From a checkpoint of a small transformer trained on Wikipedia: a variant of Adam for these matrices.
Each number is 128 + 24 x the weight over its row's rms, rounded and kept within 0 to 255. Layers, rows and columns count from 0. Numbers have three digits each. The size before them is the row's rms in percent of the matrix's.

# layer 5 MLP up, 1280x160, rms 0.101, rows 510-550, columns 80-159
113:116054131124123109127124130116175109126107074124114167126102131117107127134114114130165155118115131168138145105132132147101137121096143143129122129140112141102091106123138127141143123151107121122092129101140135096168111115114156082127111169
101:111163068114123125140124155100144125137100103164161148123126139178147125112129116114149127106130116117111154136147128112128132056121119109150105086144154091064149157186098131106136158149125095144121166123099123118129111112090132106093082116
096:108064133137138166157151135132157151148131145130147089115110142145110152131144060125146159130108126129159118200117096116162157109118149126130113161111171126112107147158107118109114107141110122141090128114139105119140126118123129072129094158
101:145134146125106146131110162123102109147107158109155119126146100122093119119085137094099151122074112070101138102152123161167123141093138144147131085171108089099072173123098118116129111131141126140174170122123138152103131138142134134117126176
090:148076117110142117155133136127123140093187153131109119108117102095108159172114115112117156142116120125093151119094108094162119126123141157138088166148121118112126140160109142081092141134145124150124102127159114139146136120087136133114107148
091:157113139145106115113125139106097130127140151160166133099129076137146186124096098104122119162113161126162134119117123134156156118134152187143101095178119140157139098178163107131122119125110142126087119103149139091107160097134145144115117143
094:144114137090131149167100118113167123158136104113166145061102105122113105113167075144123104124135115141145125157099104120128124102116092142130090165116134109102127125142107111154136117140098126104113126128113091112172134125106165102114151186
096:157105139131112134128114154134159091169134155112118127125144154102147155138167119121172128135114115096127125105119150126107134132124126181066130089130130119097122135097133149140158139172148093170187116134105112129177078110125165099092171116
109:119129107125139146136128157147172144123106158117121131078147099135128145149141079122128121143123138106136131063165138136122141141092116130108077119155092094124142172117149118129172147114152085109139149145160147150113105140112127155158175154
107:144102131105073134110088166110130128156144169085091112103120109127130102130160151115133119121128133115151130112115121127162141082092142116118104123131139085091145183104141155140123120148167117099154139129143181144104131134173134149105187106
102:107129095148130130141134142094109089105142114125129124142133156159125121149112106108147142118151119119136134121106107101115143143132135192084097122153160139139124112158156147080181089132132156133100120116155158119102103136098136125142109133
105:138167115138143152112108153123109172144108083108034142166140140152136148139149118108137127154149124174133126122126149113114136130148105095121088159097118097121147144159170132124118144166125065133109147132170158160117149139109127143136153169
105:112092141097121156133132144127128151144131108109122090146174119117158130092136063104157136104120108141158132130129125076105138144127114135083108135134082120107120113176159124100132118150105132134080146146128129146130124140134154133102148100
096:131158152134125142134108134087152149195147129125153109138137143124111129102095120120107153114124131092139110137139151143086163169085086203116111156113101121095150148139113112104134142145075116108119196142086146164130135138143141166110145115
094:131115139116108106163116167169158125169151125103122164176104076137107127141116139112131122104109149130141146098151130167138147146120117146074127128113117146111115102104156127096181136114116148127141093113115129175101113133080155154109173129
107:136128148106102154089080143126109125102124112128084125113088095156121143161148088107122093120168134101138120105116096125131134127135117127104107129122120110126121104115158106120122155097145099159129118128155132128140136141174149141102136105
102:157091122144143122177095165108181118148119157135143164159077149120102179157113115127155104140092139131190175131160154117151134128099104135123104125164094074117133132113150110134137149158146119173123115121103095143149107131128116107148138123
090:135111093138114143134082139129090131146100104145089099145122142108114144121091088131154134136152131132139103165093185113136126118110120158138118126128136117108142129149114121112146115161190112109145138116155137154132100115093099056146175127
098:140132097134120165137138131124149165127128145081130132099128138143133197121137131136131125159094119182164147124127123100139152152101102122119089129109097106150122142197116073153097126120111127128084174113171119096127126101121147169119130125
098:139144139127133184146142118076118099128133120122155146131158140160144121078105141114091106111146143110174154103177111160089130139093122173157107132169109132134070115164160118140134175170078129134130097123112152140102111111117124116159117188
097:141120139087153125145087119132101139135099102129157126138079128103110142083143122135119136151111112164110116124142148120097132154126123163124086087104086078124131138113143126142149125123126116162130147078128134123160126063134169095102107111
097:145149133133130161086122105128133158165131075101135093126165143100126158134114121131149128104102090162149124129092123103129143121117088173125080111114092143134137105160140130140165124145152102132127126106114121096173145067171192166127138137
100:179130107103074113149136108104134100152087126151166148086135076107149152150153113134113154130105137101144119143153125126141133104145109147132122166159096137126139122113146157167135071122133131122102146107164118108149090129086133152141091166
096:128140131095077149156149120134153098159142142119090122155111099110127205133068119134131141137076126123141143119111134115100124068167130127122132122141125120069141131164109131138120138178138135153126149100161130119172134121084178129112095071
106:130085129112091151114126121118135100146096127132128127185121115110123118128095089104139118121091109124139183103106119102134133144121097154093110100176165114136149112155138124087111120151134127148110158161099121114101112102136132138103159141
113:122078113164093173124137139126141165149094129113125133185127127137139126094126122115136147116130128113131086154143122156125138136088119111120094122151120125092162137159137084136136107124113099132096119120164132170119113134128151093151159128
107:184144098109100113153119136100118119144135117153101131139099135125160165115113070098154099164144141115132130104097111108138146129061126128121085139146113133121156105127185135112129147157070128106147111144131143147074120121107129153133140143
096:118097136142152125189110161164126145157119142161145127163129080129161182128162111112170188112092134132142102100129110116123110074100099193129120146091092091144149146141128115118107125094141116128087117150162113113108105087143144112149151162
078:146133130146094133133076137092097130154171119144101113142113166155104114186152120121087141162131122121137132095159125144141118153107094121099084152106153138115134101137124131145167179103123128098109125118163130137105109123133112108140148129
107:116122131081104188164146189109129108145106154136133095154168100164122102117170127108152168103112145136088152132151126113151175147130131139131135132184133124101083142161134132091125145105137124117169194133116141141148150123136117134096087125
101:134150101101132141140155144096118093114159117119120091106139107149143116158125136098137139119091073136096134085158106144111136149139081151131120160112098135095131110120107105118135110138144136126115163121122150125133145100110114140116142158
100:124142138127125165117126160134112147164119097092144127161075124120158128107157096113130108159055113126158137111126086127149145140090123164096101088146121125098170129159133125127111128141093150087122149130145165117118102076095136159130149193
087:129129107119103140106111144122119140175151139095113141131147139203146181143115104102093109133131136136129173125141080140154116137148123165091121135125092119088155142122136077118124169090086147092126133118149101117151109105106158145139157134
104:122121127122098120131137100132162164137130148105119114133094071112139141104128129126125141161136121164103138153108161134152166126096103134093111142149121135107076119138119156118103097134123121133122120092136153159099093073108142121160131156
100:118111112174125147138114156102147076126111145099134108138119097186108154129146125113118136137123160109148127121145117126141130139106150151111129087122119102114112139141147145110150157132091140136136148102079112157103124083157145091112147130
104:146126104123105149150139132073179159144093113085094138147102162158174119153125142134207165149123098111117154164105124110118122138122124116129074150121103123130142122108182100134127142132146103125144132142118141145109101117111127126141113172
104:117117108132133163108147171117148132148129084101099098105099143147129122116112133101110150132095141101107130126167112174146161152133131133121121096118153113126122125158142129127137139125111079108127140202110153146102115128144174153135152127
110:124122116111136145118149180135129129122092146062128174166086103145121120123111137123108140103164151103148145143095133148106169128063112150104112108151141096130126155128130138084181183124097114120122118117102157155113118108117183091132125133
106:104099101084123103141120133153143138158124122127112131104121031122144132103149118134166147141082132101122143128154173166130138104158094115150102099125104104117137119137146153124129112122130089191158112132118123133139110090156123125106134131
097:139136116152113163155096133118126113145076133082123120123165090095156161140136125142180131102074091102151135144112105122105158161117132106105116134157089105116101104139135111066127112110140106136131121176112109142103130116128152116113194110
098:157129114132176155173106142099129156118121144137146110154143124123164189144140103102137138157125118115118126079118104126153117093115145094133108111103128137127157107161128086096121163155111111102083144176113132115141099142126137122131145094
# layer 5 MLP down (transposed), 1280x160, rms 0.0856, rows 510-549, columns 80-159
122:106087130141091132111136150119123123096110103092124057114116156171143127160110124121113098100141125136156154100144181141094152136129140156116095103109153118098119143132127137092155116139144066149137129134136085164118149129146192158133100127
103:136108130112120125122099173111131115110142132138126186114183066157153126162126140116103122158138104084123119134108140125133120086105123149144133144151128105085120112159109109172098134162131069155169160132109131150126142130155120094121100116
097:123111135148142133121103096113069109121159089130070089110109151159154109108107106181151126152102128101137127125133141079155102151140127146118144193167132137142128129112146152160101126097124100117123078136133115096098137123133155094114118119
098:117148146115132117128135112169125123129122114129116099150108113154151120131117104085137099139130132091166133128083114125125182151140126122125139151133122149080116111094141063097143113122113104102123152060176121132110131148138109132178125143
085:085139131164062115117131106133130119170122106117143137157140135168186125126114190128131113141117130118138111160171139132135102121092083100073136140163139126154101134106123113161124080111124130150123127131100138111139121128135130116109128094
093:096121126114172150165124099169086145119166152107135146118145125133158098150154173096138115096120119134127126120108184143143101138115095096097111158106133144127167102111153109115124105105143097107125091107139119098154112122126109173133151134
085:139105105187118109082151131140150129094102100142129116149143151098101164132081152129106154169143119085156143107136124131142122152156088116103117096160161135133136128138130173119144175141132112088109147107124102152135132145129151065129123123
097:073143131115108143125113133121128175136143135154138133170122132139133122099092115138119169114152132113146192171153112150135107122089159136113105096168135151112217141157158138109152111085105110150078105147144112134078121125089134140161083174
105:104130129130144141119109083151159149162075143134127145178106136152184136133140172100130117144114130124175174135153130142117160114102141151112122133145101116144133130119139150119104075112092115146112134110122116119087161127108145147163140130
097:121136139081169157157114155116105133158155137118127143118103122144116105138125139154130091091160124129131053096117073131100139157128152105166111114102146116119136120139116167128116139096111107155124135080122136118115105133098136138118145135
104:160114139144148119107142116125131103146117114134107132136152135155124083156118135151125172096166159173159101132139177113139104163081094114119195141130168143110103119130154107132153085141141105146147135132146140080103150137087164132140102089
098:115128137131152122089152128116155164115158168057149121087120086151139104140154114162149119108127130140130117128160141151114122172140112106161134117102088127123161113113123129154113150168160093158086088148145122147127094125085151152109130122
106:105101144116131137122137127120157144150167146152148135110162119110126120186115133150089161138125080119130125155120105172174138088138092116174108146123140138157154148104130156143118151130130114118122123086125149112171148103135108130096105117
091:117146095152126143142150119136125130138074177107143159122142127121112123111138120094139156094125108122114146138138102096148152158109124150122099192130150163129118138091120143161155146113079135119125111147137121091113115106119158154147142134
104:146136127147129130099157083094095146142099104163144115099144134131126120113111070157150156129138127110132135160116148105139119112117164126158147134128138117144119113141123149096067105135132136129093149094115145110162136095118101101117138102
101:118109111101144149095108136152128120136141139087107127105150138154107145143122125158122111140121123117157129094139140096124095096082142107116142108182105160132129142169099125071108139104134122090142167157134148129122132144118119157159121123
110:155167148140115141152123144112106117138108103121165134114108122115147150169152155098120164093098094104145150136134138129158155136080133126143129134100128151142159110119120112133159068102110142117079118123133124135127110138123122083140147116
082:134115129129199118070160159148156098127184143134154165157112140123144090153123174162093157132110129118164124102123122135133073156121112116114074137184084150107128105131121088103119142108086156112181150132087101131136148137117124137136092117
093:134143157090139112129102127110133107101137126140132115119125127135140143137116136125120106101137161129127140118128110145123144155103124104105154123129103150150124123126144150114145120070099142132131112141140118133135115143120076125189102090
092:154162139140135121153133156115130143133134109104091117131124136115137132134086123150188110101133102156100108117117100142126150142159122081137110115157128160135120119114140163131109134143141096138059081118117142154120102125165137126097123071
096:150093114127122158142116115113125156093122126109101162121105134101152120180069124167145123143152123107125119169129136085128126136140125146102115137171167130105136127103134169082123123128130115140110094101114122097128125093149125131078105131
097:128121123134110117144066084123166139123180149150138109174160167147115088160140118149100166123130129102165171157156070104141130108152110110129141146151142169125141098099159167110113125131094159146113092132144140162126137097116130086137098130
100:165129067121115141149111106119141109162115098158091151116151156134142140112118112131182169118096165147133120152134145154148067103139167110094147167094147098129100133115148155141118140132124164113087144144064109144121092096121121100098121126
092:142149115148134111131117134132127117134141153103135125149117164146107117142168173160106145109098115162147107160121116131135175162113117118129169146090127129106125122080124109129099110122165118133132102147158120123124174111123104100091112142
097:134119117104166144126133100143093123119134152136114148120117088130132123093094116060119125140121104113127156139079117157161120120140130136138157104112141129123139140110127155128144095147129144090091136092167127080133149111099112117170117081
119:103127136097154152147110129108122118105089073151126110134102171141113118130143101097148118105165128108122137119112119136162132134132140099104133165114082103149127135124143115152117134117130133164174141106148152132103125153130150114152099058
102:137069085134143138139110124143138178060144161134160129114119137156079115157147116106153147121109153117112111105137106116123124113133101140134133160164144134079115090111143121151161112114154118154139145114133164126134125144096119142117124185
098:138082116161152129140153109116141134122074131113098153154126171102149116147134118129137120158154117120088122103126129131168120087139143109116115129127168097143058119114112174143173143184125088099145125158113157125172096142132159114108167103
087:146105108138162116131128101158100174144104129123164155127120160097115142109110126120108115149114154093090067129145173087105151089107178155142136160147103114120082139122115125108099130167144104134112116156118141141137115142134175116092100111
121:171142111117147132114167185094128158105079132122135108136118150136093154094179103146124139127115117124133117151126118169132113118113095118145086128145138153103125157112141133111122147141163094116129129128132160157163151105124173135087109127
094:160107128152146111124104072162145139101098152149163148164117102165103113113126115160117108121162103104153130160108103121119137109176106118143086148147158113137125149144118134188104145156127142137112096116091133101150137116108145132126083064
096:097114112144120159102140126125078123120122070095112114090143164099170099129089135127128095139174160131124142103190130085104127152147097122152127126091137116146185134116120141109097154115150122154153167117141111110097127141137133108159108107
088:134107124141138123160128121156127109146129155158176119095144123087160101127113140160110114118170090101124134157114116137143173139083138119143134124091120126106099112119129101142108111154108079115145082112150139130109157164149075140131110127
100:128098129156134138098136119102114096167148131152131113143134124165120138129117136110125123068111087190094160105097139141135133128125170132088122148108137167141125134127107128121161136144138148129137148154086107147145135160114106175175116100
108:151150075134164151141125137103159105117136108127124107118164131128146139098099107107176102169084088157107126132122128122135143168129111154167134120097104135121148116170179105152166131118151118157128173072078131143127137163097128125128138129
109:090122177120128146095150133114109122103095105110113114115092084162127176082114138145146109149142087095144145110176134076112087107109152146137168144135118149154168105143129133169139125147089118129150128142116144130143121100107127155114165111
108:140132121122133173103122134111149097105124142107093128136135106134147141112126151105150179123118152119116147127112162108141127129143135112127171122122104114100124152122159093140164154112113077143157156090125140154111129132103126092106177121
112:140164160123095155136082133137094145131118111118114117110139145064149129125106110123148094167135142137145108148152104133155140181090112135122115141105101138114068114139145123123132153141127127164115112107109150133175102170127147142151127084
102:190098134127112135108187140162141143129150161139122105153131176140114113113174145132096093128112092189122098173101120112130151128082122144154117110137123133135152098158133139101135135130133155125118092113105116128112133138158120120093132162
092:151122166144115117071104091127104158115145111145126128124136146128120142100139133137147141151131140137128102140138086133111125097157140181126142164121173173073165118134125183147126151124120163135108116100150153063120070149137128117140077129